Each number is 128 + 24 x the weight over its row's rms, rounded and kept within 0 to 255. Layers, rows and columns count from 0. Numbers have three digits each. The size before them is the row's rms in percent of the matrix's.

# down: layer 3 MLP down (transposed), 192x128, rms 0.177, rows 115-131, columns 0-127
# gate: layer 3 MLP gate, 192x128, rms 0.199, rows 116-131, columns 0-127
# up: layer 3 MLP up, 192x128, rms 0.187, rows 116-131, columns 0-127
down115 098:164155142115117149127162142141112141150091136098132105082124140135124103175159154154092126061107125139109103130125110098115130127167144142134151107105086139063130153138124087137144092164096077100169108122099114115102108103078142134166127135140100116126101096117130086132122119117138110102123104150145100125158110138127113109133137120142155138092158104175135107110119148139140096137170
gate116 093:120176113124162179101120107129130106065129125123129158115163111136112142103094133088136171143145114117163123137151116121144130144083083136112138125112108116143098108121112102143110095101110086130127112077107097100150168117104158097127100108092087096142104127065103121130099151124122111144114126187121108100113141111127120157101109156123164145113115119136157132118107136143176134112145
up116 094:120094125126105128126124145123116156131138134138145107096074123171154180129176122158131149161149166131132093108132140094167117118107164104137138139168109132114126092119124167091096114117137134135117120121109127137119153151146161081100120142137094123136179146135116093118127121127124075099132124168159103146129160127139153158130121174109138125131106127107160155066111097151108096190120
down116 100:154120104149157147101117172161137113150120098110137156109159115140107098092089119141107066129110133094114135110137155195103106131106153100162132104114120128084105126146137123159127116134171088143113176130119119151102084152079117144147128147153142138117079128114124119134132102138110106112149178062135124132142141106149127153097091138111110149126155102123134107132142156129136132088104
gate117 101:154093141122141107128114144129148144181038098125138079167150119150088170134125121151140140112124119157179156135113122126145145105101138131099091164091122133155151105082134095110098116198120145120127135100145099122094089157124181121147131140113121130127110099136129132153077122131132129087160118132129158115123139135155159120118110114148128141109100129123125142112120130141100143154156
up117 097:139091133141153104114156107151133145138130163135138120169168136126116122113070124131153100138149119117123170148160173111146122142120136141137115120095142077095092175093163137111134144101131101122085127160127140163110159130163117147150131083145145109096141095124125087132155125107152124177143144136103111168130173121155068116127112134127117127128137141103153137136115105117174063148127
down117 094:108125102110145125098123169125133125070140122110134129117182125126124147117114111129141152120087154121143167165138102164181169106111146119147111126066167099117099106117144139097145147114143172135113098152133087136098086154147122125150088083130121156143182136109126136151139136130125140120110118115154109119108116138189094130131147126133104142150144141177103125107161120095132162142160
gate118 108:127142164088091141132103123109110124142099125117118125126104129140081155146113103190114103135120136096107122094137117134145153132128092111133113095164126153132161110157100133111124144164158172110134097107142119103127124150186116129091133128071085148119114154127149147138103082105164095123140102132105129163107112133090131174119131105121128129120160145141135111151115158143049158101144
up118 114:128131129103101153126107068164182122138120090109170142144125138141100131138090109113182083128120081106101153155148077058133157151119113136141151120140146137139123121119078087147130119098109147115122164139104104114124153132123143084133082156124126161145143159138170106104135117141138125144098125139094121111123132105093161126115161109094122143109133108147169139142110149114104144142110
down118 100:102128122142162104113071119113145123145123153143142125130094098125151112070142158145133159109099134132121084109075191169104136127080122116164108103095127122118103150139126140149107099134073126124115169122133095148164126160129155155111122139099126115152133139072131107150145134134116174099103142099136189155119112131125124145120147139148121121103084131145132152113124109136160098097110
gate119 099:168120130138128165088118150194115126111148123169147106153117147129125128139133140122122099140125127113098125139149091129135129099109092130157149117118103112164131161089159136093115160108100140169115168078150177141110129127152144159109116131099090137112156090158138132166119142112160133124119146118117133157160114176159134075094106092117149149115176168097101129114131109130090115131134
up119 114:130126105110114107124103141159118112101102117162150143078150122094143107094138150134143088096106136152138094123129135137075112103144125138180133146171109170122119174112133203113119123133132117129134134083182181147140133133114127132107115106127111101127113130103117159183115107072123128143120142121154138184142126134126110149077133139126150170116134133089165104140133119132130136150149
down119 104:134133140102159075157091196136118137116102090120136140133139131104097155089130083112107138118122095049117172097129125171147140156154151146129129124149129122131139157136104109183141125164091114153137101114184142101157144098112135141142173141133139124133151092084134147161155124125156149118129115123166110119121144122127118115115143132153155156130103132138133107111099164130122136145171
gate120 101:155115091121118149148126132109130113105132128149139138118160090156133160115075159141177108126129146147160144170110093123083156163100176120097144162128141132146141094087130187136159141109095147097113088116133114135170112166122123132141142130133152125117096154112119102097106119161127120131123141131172127157137091097121160129161100083136111135150120164140113131151099156136144107145072
up120 102:128106171144091142140130129166114148117134136124144173150174117133135122136093143148196104110106090173156130131103101135118144134094134101142105143124138113111174165113161181137114157106119119126132122184086100128129111164160110149097116100109152145111097096081127097158135145157101113097111148104137141141116124134149144140110128102106100117113151125105109105127129164079127083114109
down120 106:146112098119117107120101134134154086121133135131110148120144110165110122152148143116094110101108122131128186094129076119115133113166104119093116144144147096164123082112129095105130109153111111148086122132142144115148158118146116137108129108160142112054158114114156127120141128116062138151160102112139102133102069113153163108132143115044152124147132155152110122133122118094124133140128
gate121 090:134135150162121121134139120123142132123120123105102106097152126110121124139111145139147175147164152162133126136126137121112097078156130123138139094139144144119113121071142160148170144116114180099103136147158065092143138154077127144145133138148132090140139111083125127098151151149145072130149126154096082114167139134168173133105100170113129166138141121112150103129119131138138115188159
up121 096:094136158120129078091146100102137149149105114150109088058148123178108109122115061135126135095130111125114113124111141126093139071128122123129096125109128091111078078150173143113117133130120130139100150059108110137112097131164137128106089110125105125175132147132098142110129099140120144123113100131111145120100098144125132116120137129105117136163107135113094146083136126122159149142153
down121 093:117107077169104108132110106103152090150138116108141139150134096083144176133153099125128111161126161166121130152107112129162129095107144100155150128082126159109114142135158159134149131121139146125119121134150125121113130149104147140169173143136149086137151081145135134082158161132165120123154174118139120113105161166112146122102129128129134169125154123184177109135121145143087095168132
gate122 106:128128134139113138160148160118153101100132155103108103137138134084134116081146212126188148109108116118160127120105117171171113100143150151127132132150130091142169112141144139132108118082158133121105117112120102145127144139144131098104138104143147101119128137150135132134096088125151156123102141117141084125085113174154116153109082130105085096107136114104131122129147140149094084169097
up122 098:095092117143137081132123133079130160107152142139123104121176132118143130110148147088123164137131092132140133093107129107128133141132157134124142094116193117140119137104148127139124156128175104147132184134122101133116101112132138166113164102118155109120142099136104122145091166147149080093096125124101123109127133099151107091090123154100147130187110102107121153139082178153103153120143
down122 097:127124114108137134140118103139129157140094118136155148135102148140140169162115080155073172138112130128126145129149133130134094126110111127112102135090126158159127141155096096159161137128133176141168114162143151149160131138106117120158150117115106096151132097106121116130167173136110123135150076117145128140179097122089176141165130172132128151110127134112132126115125111123175205087124
gate123 094:153139132105119100120074136101086127110145142112141133172143105138096134145125136104135176105121131111116151155121107129103144143146146099141167116108161158134095145080164135124135133149141153159156152078144094162134148159115106098142134117121076137149115100120122137076121158149102125197131165112138158130096142121111099128116130118173119162130122158098095152110142137123089096085131
up123 102:118144109088166128109121115143145119109121100113117133142066129076148111176114144106093130088122137148158115172105144133146163159145135123133142130149186094121138159129119111103163119121146108148138133110121117143138142109124132150186102164122104126156147071171107105113111108123150148183110129132123128126122106071121105140145126133180139102124120139127175100143122085158119146125165
down123 102:176158144135191143103138066167124079101113099152141133164109165110091133114167102125151123152119147132117148173164135131133132117173121145128128124145110140111157122116144143125120099123170134093115159135129135099115145108149151113123159149148128122129136098087112134121141075112092154140099120150090131112166130123116113101140143124157185147155140092146160131172094108151144107118120
gate124 105:114115142111116153158132121131103127127090137131134146169134091107127158105072169100122116166134092164120145120127127152156122135118150104178146163112131147116144133157122105077132131106125090113136128100107123106162112102105150153156103107077145141112141114127095133092113114148153175121127136146147155145108124185146102173130101153137102126120146107083122052110112116126108117157098
up124 104:143129101135145120116134122149125075112075119111102152135146159116107123133153137114140075096095091123105150112133128164116160103124129141104154153133136146145109140163177122126158103105157161134090105120125117128153116161136137081134129120153121119161169131158119144113144133122083076123095123119146086119140129103130185123144171125132141136120119130180135164068095129072134150105139
down124 103:117094139123135124155110137172093092138119140161134072152178102119123114132086170113104171134161125154090118111157099114151119137112110096167127125100153130118122092157161109145100124140135123103101107116115123148135100130062142114142108150094135137122132125107125115144098146151122134132131130114179184112148109158136101124085133127161086131156113153085093122117153132161143111174134
gate125 103:131147090154167142062129138116141123167122109120061153158122138136130130165190089124123132159189145092111156110131124118127124108116114133101139123136126149102131129148123127134128123114112103083120133118115110100115163150081122095091147161131170143127102118078132130147114148145119149155141123104158126137131096114078146162140164139136147146135111098120110188098119087147147119127143
up125 097:132130151131116134070109092120130111147129138096129109169122107090143145188122135173106083133172094133154094143136142129162121121181103072125106138128092092088116145095123159114160145109134106123085156143134114137100123133140135141129145151141118121152091137133113148165126123150105151083123117136165144159117118082121093108147164147119116124134123155111139184145095115117153115090135
down125 099:105139157146110121154109092163107132096125160117104108168158169098072155128119101141142124148130135125155101134074123193105115152109136128151119136096136153124090098122106123183121123106124122151147143116131137132160113158106125095173097118142117107085114113135110086146099109164122153087101161137157138139134158148149116146096120134102122103127105121106165108146096102136125070126128
gate126 103:160140152167118154140148177144118080150137159120121114121098150093149128124144154126104142134117171092094120130128113172145150147110117142157132144120109123149093099143123127172166135121131059165079155105167101151139137098102132154111116121144125124139150132149090133104151153137163100139141157106107101142126169148157107098119120164106118159161141143159085141127156153098160160134114
up126 100:169128138111143146133128083142119119063130081113122097113144128179112103147127149165179101126165106115077113098141143105153118133147102178124141079116126119141128144104076146108098147143085078114173119115181094150138165102139126098100135130135132119111103114132137110111131098142164170106134159116126131137167145149117121144116126104150141120118113159143092144126106121133127116132103
down126 104:117175118169134086125126159156137099159139102166179122145120147105163146133105110147109137164136131162145121145122169137155106157151154131143122157162139133153092094114132143130151129108142127094118095129124133102099156133170088123157146110091135116135135143154135124133088148148083134110152147096149085118105126122162107139113173123148121158110134134071163106127189097095138145142154
gate127 098:205102151147108088122106146134139093145121153113126134088138116135126126109121146101135096128092159173149154114114134141135144110138140141103127117170136139133101122135206131152104128085079073163097131106141141124152116118101135123119114093128141141162100089116137137113115169111152147148137179130175140146072132133171123086126136157101116131135125117095110148152112132120112122125131
up127 097:086162121099109117145097145131131114149107116088132099114092171145122138116131108101145121132138131162147145079142176153120102161158135104143121121166091139160112111086088141111148159116135133112106117124125128103115148112120149130133146204143086105150115135108113142128155128109125189095131127135112133126108177141104098134106145142078134176123069127133097152120125143108151171139123
down127 101:125153093093123134138140172157135161100108105119137131126127144128143107142133109121150158140143126128118119118154075112090125136163190139132138152095131116102122104154104102190137121099120089111140153116114131143133148098106149119095129109142154154115115141143079155083082088102112102061148109137130121147111151116123133165109142153152170131128140109143162128092131106059112116140125
gate128 094:136144153138166105105131124131150150159135102121147087116139137070124086143124117106146147127144130123155140132100155117133114149112122135151166133094126128155125098160147129084154146137137147144123118164180169176142114175123159097103141101118114164163155098117109124145129158159155101111121127122104165099178162125157127090080111129107126093153139098180113107129105127113139169094122
up128 100:142129115097109100164118120141149168123166141122161170101086112137126091140122140140110140077095114175161119153140149110123137130133133120134137139162115135187146145098128131161143105096104173121133133114134105090113136129136122128085112106121126160135154125104041138117164146121093109135115128086138127114131117109154126114155154108086150084153127140096119096087154133093117139086135
down128 098:118156139157162119137139133143145150113121126081121124121133132107140126116123108182155125112134167121130137123137099127104168120173152120109141127141160138095137130116121111138187078148135182090140137121131123124131127144106099113094174100120126138065136162071090113143160112123126133143102134135116133141115145110131145154109185174117057128112109096134150148138149131176108137088105
gate129 108:136126154107116125124182138148106078113131087125145127111117100103135110167133136112108148139143108086138117100148084153125142129112125128133112141168086123146154152118094097178128116131089142181107107125075119137151136134129122142170138155099086113137165087106095160106116124154108080108103116107103134094137136110082140111088114129144150119148108089096110132091130141100169143119111
up129 112:145153097128130136107126116171128137144131125099152158110091120144144102067124121104138178133156174090108120098108159128149177152112114116113159123132157129124132135133127073114126173141130096086155163116134132172117147116115151158107135131150144124123170161153138139138136129139098115141178130075105153143152117114130176116150127117191113118122117097129137102133081150144160164129140
down129 109:140112116130160047160111122081085155144137108187153107157135126128140126119109106134111126127082088145102115126114120104153108173124137105126121161118068118134117164121144132106148137165143122160156105126138124118109145127095122141178125156142136115134114125120169135106126109170109113164124089094172154137161153140141127139096102153140122101129098115105135121146134155095112111155077
gate130 089:145139127137137130118108121168151120121104153110150115132168125124144136152136127115107108141135124105107111147106123130143118093135145116162173101129167084071088136120157120160158170126184094134118131148105140157151109152091089108124131062118124082142124179172124123095141122121113155125160123148148135151150093114142108115126110120088138128114102133155099099135130109120187170170112
up130 087:120131110157119115115127109114166159059095135105063092105115132111119161148132123097147121094110132162134105121129114107170126111160081134107122121107119138136146141129094103115142106100096119150120150096110148161163099118115152136107116159109125106182102101137114084138125116137117136135066177112124113144113106159147150125144148129145085116135081109101168107095099138112109114154147
down130 093:129073113099134132143141081122144132101111122131102147108146087118140173123124084145120133171128172105108156125159062120109147075133170094093123099127091119160127149147122178130122133153045128119145136113135128096143140165112138184161122131143157165145128106128130158135126146118138116131090107144122141132104129155125102117143105138134083138140138118148142098134117128133132097098130
gate131 096:163111157162125105108179106079127155144136132145128128088140145127102136168117130137091105127139150107126103164096124162133116136092114122115142118092126159101098116126139091176114209115176102134123134106152143124140083138120115188140151107153136151143116081142125123125127150106151152109105141100105125119154145122132136128128105077123183113164110143131121137129126119124085137088103
up131 096:142088158118148097181174137099148118157175073114106102094125103138126097137117118136111094118112142131133158144098137175107135119124118176114135138134170052132153108103119159123133184156089157133106141169127125124115157168142147140192119131139124117082130108091139136093116118095126141076122132143136132132117128130116126133143111123119112122148108130115112138135101150120107162133153
down131 105:126067119146148132110157105126112160141112184124125125092131122158101120102119095149124143120129113159126151125097153088096095094092134125137149124147081137154158127168136087092134145121143111116154124144106126136100156137158152144089146133153140171114130133173152112137115141107094074118127128122198097147127155125070139127136116103113128095123098117093134123098152096135162116155120